config.toml
n_head = 4
n_kv_head = 4
activation = "gelu"
norm_eps = 1e-05
rope_base = 2470.0
init_std_qkv = 0.0258
beta1 = 0.9
beta2 = 0.98
dataset = "wikipedia_en"
Each number is 128 + 24 x the weight over its row's rms, rounded and kept within 0 to 255. Layers, rows and columns count from 0. Numbers have three digits each. The size before them is the row's rms in percent of the matrix's.

# v: layer 12 attention value, 128x128, rms 0.0835, rows 93-113, columns 0-127
# o: layer 12 attention output (transposed), 128x128, rms 0.0871, rows 93-112, columns 0-127
# q: layer 12 attention query, 128x128, rms 0.107, rows 96-127, columns 0-127
# k: layer 12 attention key, 128x128, rms 0.105, rows 96-127, columns 0-127
v93 094:145128092145143100111065115087116145074138098131106086111122117125178108178134116154132108111128106085167145087115155150145086105107126135136120121111135139112109133105141143126069130120124142164117081150129101130096162137144156148140121135091132115142110120129162109115136117161148129121161167118137092160124186157124136117092151116122130111131121138122139134118136164126146112123205
o93 090:095109119132113164103159162131116111090148123141165137118151133108121094123138121094130127098115149114124151139119107154146158129108092137091128111141097100116081097148122139132141165148158167100156131153106133093134133134119120110203118127171128113089131129129137159090124123147111125158100126148137150169127127125151121110112137114112093079180046126139152133162119119097136134143177
v94 099:144105108139103106077131099115129118154123145116138116115124159157103139124122092121128139077093130155137110111140110166083085126135096155108136110141120128127160120131138114115113123145181108135153155101139069163110138111145117120131140096161105132118111141120058138146148171162179088105079165146134136113122173123150161120128138124125105153124142136141152129145106101143138167096072
o94 092:155082111125108126112138134116129154152157119137165139143089161126107144136102094148159172144147113151152088151100146166140092119171151124076113114097111139086142090138118129153138112131171108138163117150135104122131162121116072136094124148107106115118088115119086127130175107159147117137148095150106095111160123115138149111116139194103137150159110113095089133105135138137128133100116
v95 086:134126078133132114129126152159093178111089128120166118099124086154164156131126116117141143160134138145174122097102144113130103117165110128133143136130125158136145165144129116148117128110147102159116075108128104086099159146122070168115113154106135117129159104125182074152162123158120122112143115087145109116120178172137128143091146124113130114126113157118087133146130173125132119128170
o95 086:093133146152119142099114167143108132131078119129149169153113108124122088141153125108148134070103117131147144145147105162141127125110109116122120150154131154124143101131131125078123132124123145070140136119138104104115096125127141108142112104130134097181119134125180166108115142147123134159106128151127127135112117139139141101146182096085115157184044138158165141133148101078113130123155
q96 075:146099122143179110129100130138127142147120160101101106091141187108128136106133123112090137110169128149106116136069134091116143144104137162091163164126142121147103158131100114112136136105125136139103155134119112157154139104114105107117110119135116051109120146113097140122143154123180145109128124128116134174132154100130173148124167143125140053133130122120132167114164176132105133151125
k96 069:127152096108117142107127120130094154143160129127163050122093107124120116188103108179142157166140119154112125159161124136150136134134140154136120124125118115110153102124119107144102061138149108133126105121135135122153100142133115169129154172156150129091118099157133147115131109093185116163161119119099111112135115135144158115102088101112106122126142090131135134164126096128128142145197
q97 089:139119128127122144135144095107132122087109108160118150137126130121086134140089139165102114137130174139178121112134193109179129140120110102147153119151100116132125129143148121117153153155093139149127138124170111143158145132154183089130165136113135139126067125157143127135112140103106113140146144143133137099109115143089063130140114134182075117111122133153146140136099075136161099110166
k97 084:155116145116090136130111096110122136113150150104154114125124097140085135148109112126140152103171129148138146145190142120099123115135119142096080160110117156123126118119121127120115142123118127163142138111165182095107125134124079141126102135115087133127176150158109096080143136104079156146096122087165120113171126130145155130110133121133181200130126100105183119145142136142112151126130
q98 087:120098118103128125103125140104167116087164123060103147124109103097160123122131131141087135134146115077115141111097141137125132136120127124132100102142120114156152143132115157135147101120087131124083126158130103160147096123125156139141123118149123130114150127122098118120134128160133159100140145113113128157128116151156229124114106160136156239122115117122124115138135116154113124114105
k98 104:116138109091151167107117128142147113167083178183094162162150132151115083105137105141111129148145138129113126168080117132136144120151161109151115125147123123096131127154125162111130080124171161106152137097141151093128124103089151153121157146095135112127122169135135139133130120126148164123152116135151130094117112105097060127127135133105131081136118116162112174113100102080132153111132
q99 149:146165127098146119104070148106164130105162128119092114140143131121156145143146168197078137162137157094131122106118136157114104159115135135161124123183080097144142158135166138082141126139102150170164100179133096119117118140106154147113104097153127158109126114139114111145116126124092144118133134125156105110145111145104146160131123099123119152145158104137100106120160136123108157107087
k99 073:153115139175155129140123124141165147145114094128145144175099107148114104185127135148086171159135115118134174155089126067124144129187135108150107121123115141124107102124106130132112130123160094129138134105084115140137162151085117124096131169115108104170088122090153088105099126131123143127105112140131124143092160122083140118127122149134133101131133104100151177165127155154098130143129
q100 068:135114140174135153099228124151126174135128132113114122105150134077147152093142152157127123115126130159132154129139141148127136109118113151073129173139122093111157130114138138146134116111161176141092155152127121124148112093107082102124049119129094103104137112154166111114116109135158125148128129144119129120097131077118129147142124132106111133114086145120141141117119138127171140162126
k100 071:143111106086104088120061101109140153089116152135136126138107108107095121102089138122158145097166150148123123146152106151115140127125128155138104109078097118087174173122123108139114113152175122132131142109128133123179108135108088147155166176129129127109136127136140128130161147132101118128141111090146157134153126136146088123111133103187173123155131096132129134122137112175105078134105
q101 079:143140128151184136147109139128127165183153140120091161091101111080159115092107160144093125159160119117099106104126142147134099163107188116142131136148139116129131118115133160128127150162143140159134099121071164122090101109141122091116125084123117127154138140102066109141113086138130171141090144125094152122119109096131126163135146111111171100155130131148114115128148128122133151145109
k101 082:140151165151099110116124130153119125094136090158145096151141156149122143106141124105184098152100131152134132122158139137120111184136114109100154136123110154121114101107136111104152141131112126150121161172134113142102065135194103136122085128197139132112101118127146160105122112162178115128146125110131111083155182107109101147137095094130116116113120149108098118144139132147167105125124
q102 105:134177114115147126143067140107168145116133129155072116113108122130151162109130140141098142145146130120131113123142165150122091132132138140154138138123081113111140145109165142115112152149149133190188101187158093105133133145132102139117105092145151109113123136135091083127112125109146137133099140143148132064150131090061116154118129128149129113140151117122116174117148148131115156120094
k102 092:141153114117115122100142138149133171106126107173166126123139125169114136184144127126088152122154141142175160101117137100118138125157139129127131142166095137149107111096097139107117142161123112148157113141105104124134122136124157163096165111129099138133061165143100125115100081130114180104078179124136118112112157090140082132107172110126123093131113145142116132112169099149136133113149
q103 065:116118121117108143136110108148103121131128133135136123123103150142092101112130111182165153122134115102138120169105143125131123133148122108092177183103159160074201137134091141122127162131121137115111157106162128134112156145140083146145179149102161086154148116148129142136119131133116125154139107110079135113113117088128083139141110113146096094128154116118146190154151120118162147159154
k103 152:144096157171115120160150106105097135113153126084161117084078112116116138135089126153158146096103117126139147159163125155140127128130105107078127116126139152148124124159093107137121133077121119102111116146144102145153174173156106097128115153137140144145152116171137099113125130103104120157112108133073154164107133144151172097144097138150115174096134166091133125142139140161154115141144
q104 093:119103126103110129087142140157125111133131110100113132156132122127159136091143131088123115131132125127143137075136118161093075121118158110096135119139155159152118120138135129115159112155107127111088121127103124102121152138104188148132143110142088121123176115157086134147133101114143148107105134142113145147188124168160177101110115152116126147080121130112135187158110092123072152089093
k104 095:135091126090093117154139138137163148164123117080127140136114123132162127165146107116114130114134134121091125090159137193103128109140124115118118128122135139180118100137126136114125100115106170141120112139098103124128120146099187144099147122121088138102205133158123083149157085146116154141129127148102126145160121143123181133095113144109109139102094114171141173107127115133078133103138
q105 093:160137111135132114120111143146128188151167128097126118093093108111151129116137083083129118146112143119092134084168114146118081148157116121130083118121137124175081111131109126150137117126118098118134109152143117141146121146136128107125127100152116154132140156075099127128134147138114089119097148168082120121092106148143142146094150197125177158152087131097124160149115150111084123137117
k105 095:121105106138134101122107163125196149160155150093112127102114119106180119153142133133159111138115124106095133131116101126139112124154109125152160165120137064172119121102137146110109107088122110139113133146112088137161115140099122161109111135118119166110162117113122101109141168167132120101127135153126173121100067155136145147098143129073150130172127090171094135143141133133115139144162
q106 076:092105137126109142118163130164105101137202085118136160108105138140166152089141119125141140146119118165116146153112132128151133123123147100083150102169170122128121124127151130103155158079124092065101099123150099158148146174095096099132157092125125123129143117121118098112136124140123140128108157156087171144106125144164132098162111119093162145130107132113107145145150132147128114115089
k106 078:141141100090126111134128132135126162135191140099141149110123140127140165076139099145140118152133167110071119100144137199131109125114141133127123111134160110170099118161183144111109128097110179109110112142124148160097124135118150123092156103109104175119189132136090128145148128131131122115140109107103144101156096162154136142132135121136123174127131131147126104122143124119125102079082
q107 095:159123143127095090092130163106142088132069184126147128155111088098147116155146092148114126107140090084124136109138131186106103083096115116142081136110127128104157120089119143143122121148119175141120134099086140092135112100112137148115128151138115123129136144127143169122126116107097105090137120118127099178102149155152160118098126155108143140119148152154169131164135142091116114146140
k107 090:136110164146141103114154112126140115156097131127120127151138134104167093141127119146101153147128078138143121115091114140113139100141100115135109149168138130096141091077090145147151146148131103145126121088114103138180165133110124134135122178124107066145143146129187093114109166103113131121152133138106108167077128107132130164096096161095131149106130113131114164124123125131085124183154
q108 092:121106097150137097121123095115098126078136093158135112131158120134149115139143147121103119115152117138139151176125120176134175130092123129164130154167117121122193110108110160129140193121081141171146129149123065144131137115144125121113115130122151094121125111093140137092119145158120110124125153150141107145100146124120149073122134101116150171092121116163096075169136132134148130118146
k108 088:153116107184162128111122089137143141113090095124153145151113136148122137133133120138163125106141092131135118137161145106123123130136122081156079148143137145115152113140138085130106155121172096126123126127153132094116164092120102094142136127116147096196012144078117100150131131120144143084134122109107099156105155141117133115130147128134120125104120134114145118156125133117092138113130
q109 096:190103137149099110138151111118126115152144157179164130121152139175107142147135072109169150142147137182120109165153144096111079133130104136059135152137118155175139136154117141082123140123127160138136095150125116124085157121154094138095126103099148140166119113120102136129155131141154149146110108133125125094118121139131109142139133088114094147124097124109137123124156116118166147080139
k109 092:131114162142093121142128147104133071144124142140142109119152093142118157132124126125138137147133140142156103113130167164130132127109093103123106125118106160092130115125095147142138160093116108102138081173113148131108135156156116067132084114122162175138100134109114164142143126115130157105104082113140102077084143183121134143138153111155127153104127119127144098185137161141158125070133
q110 097:160125125155138097162127133140147130145136140168113126127174146144136141128140131142154150145158155189135138158136143141123111142129115153091149180124123140102158118108121123110122172119115120137129080154116094130116130127128127166089123144128153087154150076115124123117159146128124139091101105100159136089129136148125151099135123068117080134112117098120087100115179143174147167065119
k110 104:148123134166114117155103135133145112146122108142120135123134128141118198139129136160125178139116134143124127158158172146123131142142109110133100102087099144088119118156111088142106143113152109124142079146123156141100141161140109104122147125135146140163093118087075109161118127082136118088086096122153108092119142157107138104161119118182126132080135141086129116160142181149120142092105
q111 093:127130111134127128100139095154086137117159104136128155126160159147129147118135105139126124111151157196102128134121094136153181100106122108099153121184122152127146138121127157119153158102133114122138127166118074116147133140077111095108151120130131118098139095090128105110187156165131116145134137166135150159146134124127092104173124086120147166122134112135071134147142123154154140081111
k111 096:111140086108109114101119117133126142111177117094154143154125114141092186103119093142153123109129134150122128113107148156144148110119141090127099092137129166154106133115158088118121148113117144118123153134131139123103142102108124072113147099092125154170127125076116109163147151123146146081146107129129134128195112184120142104161188121172135151121131126125135140157119137113104132073104
q112 091:171083132091101133137151136126122077112179122132124124146124154137143141126136153145140148161133109127136129147148175146131111141134123079089111140113184118090134137139103120105158131100121138090099112157196119139106149135177125113108149157112135156114140132154101143147135098084104138114135110106094166111093135142160115141122096113128096109106136083123138125122172153119196126122101
k112 097:163133148133122139141141116161108100125158162152128147089118144131146140111144149169115143181125171110107098131089144192134151145133137105110087132114124110102132125176136141114145120085107165117126069154169136142115121120153145094094151171126135163080128137163109117137139134095106137149113118123094147081094104144128104137116095118164118154115114099135109092139146142138164106099104
q113 091:181122145185121123142113129102153148152109160127159152093109079105115100141088079109177145168128097146133132103154148154123050141135155147124114149094140118156087103109141102145110114098136132120129091109127170126142125137129123139124131104107107119164127173137096149133150116086146136152126115113083151112097128132143134133113108151129091159152076143108144120118122132095132128149117
k113 093:148100166140126093158124141108181116165125161141129128081155122097182149103104127135136136145112127122093113105100123141128106122134101121099172150118107115087135143133114169140125146085165140144110059131104120164146117181139117163128084156136145136086197118126144157103142123125125108140136068118142127109111134143122130114137111105121132159114130111143118096122178126169121136136141
q114 087:138162118128102135118092132085129177130084138122125140117127125148106126107120137074090125103105157089125132110114143139121151132164090113182107095139094152150116126149167077159134084164150128169129147135144132096143130138157148103139160146142097175121121195128108115120105128129162121123119151126160114153117119120111117151135090160190136107084138122112115120161106108143118130131155
k114 087:098124129133148149127101131127137130111122109150100113129106133118113102127144153103105103076159144152168127149144145105137166140119114131134171147118111134146119132053151084097155139170116087176162159125146146100137095117127133160167114112131125115107163136140107115098164119183098131139189194131123128144134124134121128108151084141113130086139118106142121124107153102150144163153155
q115 105:129122099097129113105136096098088093041174093110111132140113113090138108127132131163102124103124095087138155145116125141166188127106147130147146133169132111122173114111146188124142167106102144121159131145144078156140119121111142104121124133112116101113113112105172135123145144139109118146140132159115113153115136115122157089142151124115155185151154140165131108142121133126142092137111
k115 096:142143104149143120083149093115120140095128115115182165167129115126128125130111102129149122152124103123127175123078120088146126104159185108146097131159157131154132129145112116111095123112155149106098129090157105119112173102101088112119133140097127071190051145118159102136128150122142161118137097107106104153112137105130126160098164134133148123127126118116161128152115120123106117125116
q116 097:126124162071149143111170152184149145153108165131089125143136137105154163117147153143130111144151168122092120124141090091117138143109149127108133126096161136103125154114105099139174131124151120078103118142100181160149106129112127124055148115147103121094140072117110155150161112105140150097141135120129141130119142117146113123116132123155107093168130095127104149137159133146140172154122
k116 096:116135113103131135132202130135117172133120169108108134081132131142135136162120137141098129122119139117099107178081112131141146144122117143103111115082149078121099136126117093158133079145097162082129134130097123193114140119142150132101148187143089160105178132129144111152103135119136133131102124153113133121144091109090125102132097139186142139117140108116099159144110113112120150134129
q117 078:092122146118102120095160149137097119144147117118110161166094124124122144131132126145158110134110183142160147163148130089172097125145119123091144147134168116113127158160101151105129090113134086088106140062128156157115130097148181153115133106089142113110113093170170126108136105118130158137112154136103156110119121115137103139134150135124105115187098169143121133108132118112099163148120
k117 080:116169157118078117110161138126110113150144163100150128179148153142131159127137135128128124121118144075123134126166114158158105114091132152131128114125159095143113140187094136157132118152109140075102115131104147148090120129131170142119106107133130145115163108170165133158092111092117152164092124156144119073130110116144101130113120112146130181139139176155114117100117106107108113088117
q118 092:063089152135140108138102102102140131164082139127106101098093126108117156089098127123138155123163117112119119122132126138126187108126139161138156115092160114094137120059118118138113190147131133138106121133122148130123128144121104099115150109129157057147146144101131128078108127139142141099131173101098134140179122180148156110127102147125146114125130139118140105139163134164121126126112
k118 087:143122096091177096143140149114121175097151153140146134082119149098132157111127138159110109116136126133076107094205108171106122150118154167121140099152136083135142150125140141136156139111093145133112136120127084153140113138105115148121141109148122120120143146152090131145170119115153077074106121102084108119173138147146138139138098123127123140122117142145097098087153101150120134135093
q119 092:126174100128108132116110088072107112057191100115152104104103123125095090132106108140058131100118141114127137145124165119154140116145085124144107110151141099137132117137136139137108144096110134145153160166185104124101127138168125106144127173109163126127090170145149103089094150124120115151106113130117126103108123118123119148128106142152161134091140141118143104131125127120158103141154
k119 088:128174126137127141084079110129112133070167128157152131149115138116124111098145127127126123118160157121154140124132125121124115148084171138143121138168133143122169133121139135092124140111143116135131147134185121061094111117132148130100127072135174126124052145137119135116137143131111156093133143085126174126091131134154104161133136087094134103142107082149115090114147118155156106119129
q120 082:137158138129154132116106127112155128137066170127118103108146118120104111144130109106118133091153135125125116107124119085092107137136120168154144158101084123164129115156121124132087093200111167154132136122088148112091113109112144186151114166129135115143124123133129126128097136123154113145117100116169089135197127131113173154120120122159142148127119152137158124113075123121084154136159
k120 080:127127159136113163134097124112148142123084102135150100161127097130115080176128131097104155094134109163165182127173127066122123130118105144144131122119110168111156144097095131143134122162157096159129145101109092123159131150129144120156100130131140094144107123121182125103110099126112130109112131142171130133083175113091126123125116144105127095147127126111146158126127132144107148187179
q121 103:115070118097148091160117118128129122101146096126131119138125142133161084112116165142128111117144118101147101114110150153130168103113182148159131151122150113096176139090136144152143141135116122134144119115151070144141139113155119139136089158157147081142139103113146150141088130148094086126150155123108116167113134170125151108096140122108148062117144111158123090137155129172129081122142
k121 104:158118128125162128131132129133098130120135095127116130127089158123142112139129104145148125160122086083121103125160141119127114126160163160152113115101134080121171113168143127089115113129105105138138083114174101113133180086126076139134169146155123089131060151139109144170098124112152091131110136121075130195135122101143104145131123134144128133134123152118118105124113122158073115124112
q122 088:128116148103136153132122147170126108155152122136107133118150120126142167123121115156177142130137085195151142134145095152109122155107111108089141088125132135126096126130117151078107121142126114109122082141097117121154120157105135127146137112128121154126170084108132137150178114124121132102145108132134144129168098140162147085139112070113097189146140122135115132114167118165116097072080
k122 085:116117092108112125164111123134125106178140117100138151125147100153123171104092119125137140169128137157083153128135114182147173138153110101121098092108124151148104122170152132138131138098135154099135101117095140136164121165103137113124193143088103136173156122118102094143111136129134139107109108134151105078159117141139165121107149132164128156125142116103175133118137147129136127078078
q123 081:100093148117139141150153120116134118128173098126111134159081121097179121112147153099141109177130118101161162135141184131151088144129137079143121133111168098104112105147121123105140133126137097133107145145204134164173156144164168114140116132123119144100139129147125115113111093107122141099112152120102160136142117097108106098117135151106093091127111115129145171129110131165137117162085
k123 084:152150119118117135133133133127130137138144163138082169134125153114146152118185152120143122130116159095112119128124101164110086133149149095112117167095139067166122143161169113099155101132108164135110066155160148119119100116154145164109128147140089154086125123174089117129151115146141111157099164094103131101148125095133126134111093129126116139153093146127103097113128126095157136103092
q124 100:127150146128189141110161113108122127104097142127108159141141123102105167140126158138117117118120129111123152146080082093137197101112134134163190137135118125131123126119145135159131107113144152091148141128062141173150100104099124128117107108111123109112135075114193142134148145131141131113185132140143100134143110104097105136177148114137103136174156121166118099115120130124120115122139
k124 102:103130102143149121085175110083095132096092126139159135173137122137090148135093133114110136099095116149138154146118111089150116117135132130128137092096129150133110113144105107165126109143159146115117209081101160159128161105108124134158145138103114103168097140157172156136109134126159130144148127125167090133138143084094103134150146141149153113140157148119150137131084107109105149132142
q125 095:108134119123117132057152134114114105109096147080126111147131061130093137157147126107125105079147085119142152165105098134099161111100112115150163110124121120166148128133122164149127109134081155135118138121079149129128102120134151132146145139091139123122120127140162150110109139116106129112135123159147107107125127153142168093152125155121180187130110126144147094146099147106114141138195
k125 090:151121133147133157130142103133155146132100124099203115141139114152125128165131124103126137125127122148129157103143081116110147105126081122142090117154142154141125089121094114173115131153171110122123188078130125115169156112071148122116120136114122081152099132135192095110114144141097155103160112130170089128103119113122139146108132140095131116126137094133142116112112121116080109163152
q126 098:173154130148134102123114129115156157151088158161154103086122147128114137136142120137128144119159111095107117114121146169078159121143075117162082114137087117095156123113130158133114155150142160183125128135139111103153140132119079102144120164158094137118138184095104112120123158146125083097144125083154106176110133154100099149132130152117129099110154105101111145145125162112130122128143
k126 101:114129175153192136115119153132140127117134148156078131118103134094121101099144149145137121156136099152153125125108129099116162120136112117137134142135106130088122139055121122118168146142099103182124147136131136108146125119130091121187122144131123135126112139067085118088163183133107092086162165126109122164112114150128123152157126142096145121126111121110115119145125159133139127189138
q127 099:103118169125093144162108143114138138156128140124148155132120121169118124142104103109146124126123133187167128183142137096151081136155117131105134150114138131167122119184134128097097067123141071113147112106130103145151140124166145150128134107112147112167105103159155137102145121121140150143113151144102146092108086110149113127129101085147092130178094160128101112097139085154136140112135
k127 090:120132119126076124153118135099105094166166148118122112166151093144124142099121117128148131114144147121151140136168152172143120129100120150131115118103128102140125109177144115155098129151133101097152060123109144130119122162150137129153108105139162140140146104152134152148088095109132138141097122125161107089120153143144123074110124093159136158162123150129135068097149116163142135053107
v96 094:127097146131129110167132146114132130139147104120090096134097092169138211137131131123145144141099181148150117081126156116132119146159134060126094128134126126136135083146087097122153126120088101148129091137115159144126157115146155124116103110155138125127128134099129093127151121110089137112111153177120130121167142153138149131129108141133109132099128150131157106131140138145144159109042
o96 091:159159131167136145078141066134112093081131133113172114161076135082162121112123122115077086134127138141133126156136111104133142141110094131159107122157186148143111134143152155121123107116126180121106131124143099090105117133120158160125127123143127120111111163116144124115134095143163117150119100106117113151109150091121130150129103134153143143092144163120129114101141109113154093104196
v97 109:119108090100117110118089111099155110149145162140141092116116150056129131118111157154147086161125128146095113145137137123166106159136119126142174136131140134119129156129154133128134139084111144111102141146115110105118156075121139142162129121126146128113129057133131175151161138176136115092132100125152151117118174137137085125148133132151108124116109133119127142193186124114109150100162
o97 112:081127128119142152138163110151138084106131143107134139161192087169122152104155129073137141076149121158152084121132155102118123115119119116111136092126117134154148120140140114159135112144149151134126148141114138151132162131137111152147084123139145126140127147159119104084105113112142127088112107140139110143162128074092154150116106105127131121137182056119129108099114163163148109130091
v98 090:140115113096134112133146135149135127193132113122120072131128116151075134103115144172107127137127197108149125136131174176162134133116123150164119112134125138120141120130082137180134111103127138124130113133121078136146193151094100114137135119111153155123106106123112136147151155138084154124105103131147115052144126151136125103140119116173145143116148129164100136127128160133123165086141
o98 085:071147152110136153108106094110149090097093132089130125131086141126156146163145164144129095168119122143138135068081129099149133133147116118129150129144093112172143135127134114094161152169148092141106152127112132153126109104169160126150119102160110144113125118132126122113100112155109144123079139112088134159120118110100100157083108177109153148153162134115164117147133167141143112150118
v99 097:134154144137148109136097096139126124104118141150078122120131126129117073144092142121113070121111143119133195142120137137062128108112143153117117158126123142127154116132121137148136154128154162137144139110148138078155139150134120123114123097105119113153103173119136101142160140119102141128133115077153130087139114111108174118069156133120136122142098135181129143135064180116130133150176
o99 098:147070124091117115163113150144139155175136137145109109115136161149141162163125153168161154158123098182119168140110094128168118154124128057135138102127124129105087161104090124116152139144111069129156177115140097113159126102113111113130159153140105137135132150120134127124116139148095143119100149111129157126105131172105113114161120137124067110123168094115107127132118129135139120120139
v100 103:101137062146141146108147121114137113167098149137122179124131136165163141103109135113132157142157156137129114153123126117123150104120125144136102146142117152118148125147107175133071137106151139130141110097119160177097120085110133134141135124074108120143119145134132140147157102166154147121116092085176139115132131113121107105108132085164133115153069113178121145077117106137109158098096
o100 099:143145159095169089134108115116122098098117166096116091135130159123092136152123139158138132168078140132109118141112116092149121113140128149117136144100023134108140122121144132097123152133162117178139109173110156133116146111146120107112130152156126132138133093128118123125109111128107121121143150131100136141118129082109085158160157141106151122106160116100143158147149206127145135128121
v101 109:088133086098135130098061110124142108158122168132143115120146125114108105121104156090128069131162125118109135146091128118127137162172128130125171165120127156136110143140086163112169145115169113101131131115107124115113143072125124143136159139103146132089128111160117125140174129207134135143155120128163151110104127124120082099148130110143139119129135130160088150141112134153122163126162
o101 114:108106117136100121138129139137135101106130122096111137149186148159130164108122127113118157163108120139140109154102162099167122099119135148107109096136058112124110161115174099115157124118135083129134151149140137145163174129129105099118121106148112167152142120119124104149127123130123108085122109101156093130134106097093145178159123149130159116135150057114147148156134166167146115129083
v102 099:092086097077137128122090113060148120155153130142145098140116098107123082091096147139156118138156129125123152163161119094143135109121134140151155132136116147148096157108107170118115151084102135127115136166124141136131117088094134149180135124125127109137145106128151155151157128160162109108126097076119155174139201136115112107123143134152133127140106141150140129105149092136100114122106
o102 096:133116110096125079122160135163105102103141157143147153134185154131084146137162129110125134104115132156140095123122102118160097112116135128118107114107142146118147095096133124143144141137144140135135124155105171151112169135127125133105106140113148129107112156142089122082137114103113150101132159167148147113133125082118116148165117171072137064119143068093132117136120191127124134125081
v103 120:163179153135127188153137161184102132121118120130102145123151099143155089112176105107117193131150120124140131111131123132078117127083133134116111103152129117123115093151148158097085128163119107148129122131143182099132095155149110120120144114140090145139118157114156129138084126116139145147108156077112125117156152117134130115093114118123133129127141096089136147067095123106136104154118
o103 121:141106126121133081112116123062100154139140131159138108089099166114133085156118108154142105102121123099132138130156087152126161125158137123140168179129090144093106126115111149135116132119113160130137082111098123144133080118129116121100166150126112117136135126093144159107122161167122121161146157169135101085104090164129136127135153142148124132160095169143099121160161075139106141130148
v104 093:201120182185114071126161118096102117115120103125113151143144108173144180127126129139148160127112137124137094130148144131097105159103148143146143115101132118121164133114180097175129103137128093128101085099136104137097141146121104158108118118165117165150144098104168129144103131101124100154111112129154118102101105157118159116140111125131126127121171142112099120141125169125152115105118
o104 091:100138095110163218120105124181131134122111110102113122090057161100129097108126147155094115127119135087133144114118123127107156144134117091126156180152086143150130117155076133153100118130136160144128146141107105099127100148147151085140128141155134115134144104117138106143122134138103137128142128155108111167147139116147121093078158151126118145142121170112139121107105099135131145150169
v105 099:148076149123120072140144147083120119142134131143141094110119123130154125139112116132164105141108129118138116154163146130143101159124129158158170133085145141125132117121151129117109136100114141126108127123121104126134171086119123154116092117151126120189116063138131174145164108145155131089125088104117139105133155124141124124126132147154097123126141143164141134226174111124101162098144
o105 097:078160109099169157104123089173126091155144123110114128157166099142120131116164169125115130085127119132125133104116086135116119117097100081123123114140124142135136138134124129158144118155142165164141160153117116112115158144134172121149107152141153102097128160146143094080086114137143125109131164166131122174155131079111107127105118123072131153115171113119112097091112154138152096145123
v106 096:148133144125104146143161188169110149154137131126110162101140209181171124104138104108103151137123159138162070144138152157147120104085107130134127152132132105104162130146167115122080135126092111129132108130158111139125115099140167116084141128101119129125135129120129183124150109131131150122132154102130125114167129115141096093099165091106137115137104118151111121155159091103134124105114
o106 092:098128129142159114101111104071143093095137135124150110130201105130118119151121137160154092110120151142119147115128114103082131131129104107162155154159042142167148115122100154122125142152104167131112115146099128114078089147123117139160127111169142134115122137129145122113121144146127163149158137149153117097123126146155111155117114059150094147093121128136125121113109120151166139127161
v107 108:169167142156129095077130110150133130146107133121111140140129109153107155125153125149122158140145136109109068114115149139111120132145144127147131098143113156140170099144166106176147085160131109137111093098116130143074154107119091124127150104156127156171146106119169127189101131136118107141092106140146117086110120160113129139146106125167153111091172128122093121152090164124120137093104
o107 107:095140126129145177119097122130112129111118104109112105087043143131162094109146147132112136173094123097146138127122112129110155146138131128139161158128068116111129159163074127118105147127139121166131131133125106159140106156164123090144127142153132120183145137124111091118101133125118140134123126114100113157152121097096124121084129186112120139168114155109151164137138124148094123160172
v108 100:128100171090140150169120119127123138120174101121135126136107102148123110133148146129130155129125078165126142099126116118067137168158109133108116109142137102151080116122106121085101144130106117112128141184135164119181117166141135135170111119161107144082107111088116113108109132099126126107117170101103133148146194140126140137136134139139077127130125153079148122118155144098146085147116
o108 095:156126104126093124126164108108118125130160128154149142128149110103108114122125078128146108068145108129129128172152122158154134121116113116125125135124227164140148082104138143136150102093106148115114107110148125136112131108116138161082139118090132102120131166134157170130141133139150103152138129172167117100105119148156151096161107106146149122114126120155112075128151079120146146113092
v109 097:115150102131125087119132116109128131138113127138144124131148105113109104135130149137125131141099156079126131076129108139146145142154172115162150117154118148139141123109129090148175118121160132143103156072108118041129141146127122129119140138144144123140169133178159089126108157128103154144145097151094120129103153125125142172154107148068149134112180137090121140088088125168143101128145
o109 099:127123141133125187143103136149121173138109095133113140098076148128186153102172134106096133168161150154159117124116136117113136155119173147102133112107166100098055133163159139136104126166116122104152124139140084158162107116150122102107125138114139125107111130111086131147131133126107139126115139111138151113152090141111125123092137193105114125161110116119127156122152079113105119147151
v110 124:096091138113119099104162124102154134122146153126135084123103116103085152173102137153156072150115134142088169136122171145210108135137124140144144155091143156134129117115114114147161120099115128116131139107102093121140170135116117124114113104153144122138095100116094104112179143121094154093165137152127122117104102121111138154106142141155092116101110156153145125180152143143127154139147
o110 120:116147134112124142135115126154141094142123108114090138172154099136151146126132143091131144125139103169156123138097133133114112138103140077129090059163185134167151144128138092102148126144146121118144166123173099106126145126116157159188088114121129098100129135158141119129100079122131130118068094108121145170156148105131152130127120106114139157113177108143117148130097128108117100091140
v111 105:122109101132128098081129097153154116134108172133078134120122135089095123101126142147157126134126157132098153123132162148166131070087131187148128147145116125092148140110183158187133111123190143129121131094129112116108163131101110116117151122108142125139132141144121117126165128157129120125152104081165150114127105150089106150103137102165147121146101117170112134128088131112117131125175
o111 105:119136154097144148146104151139129117142122151120119113090161158160144144152129161104154176182129099145153142114099127126118098144120127086115160124136060142149147137115090093133124183139129078136151147134117126155105101121130097116160110140164124134152144092135110119139102098139101182099107112106083133176135137104136144135111125142099081129116150098097118148170160161139124148127119
v112 110:153153123149130185137123173146115142134122136124141139124153115090123083113192101121133187134157119148095152151128102114101106145127109119130154102131127084131094121137128126071074160159100139116125131153137167135110074136132114137170146140111124106116133101138129176112101135158149117124092166094113136166119145125151109116149119106124114131149112112067162154125134106096131095146130
o112 112:120132118132123084108165136062117154145127157149152157112154127119087085138122103110155107079120120084124119131177104161156133109151164168125149136129141159134149105122134162152145096101136171145124063104099152132148136122118136127092131134121115126158131107126152144122120139117131108133182130200142109093131080130134129134113123114160141124142079118139106111135122113147084137125091
v113 102:154144132174117110109166139155135138170113147132107145148141129129060132124129159129131087125081169109118154120113155145181153117131150113170121115141109163123161107100115090171176110119166125114121128087127114101107159150128100118089134131118153123153110141146148082120137123094063156132134119154134126085129092167101141165142082118118172128110115136123124131128115121131136119125150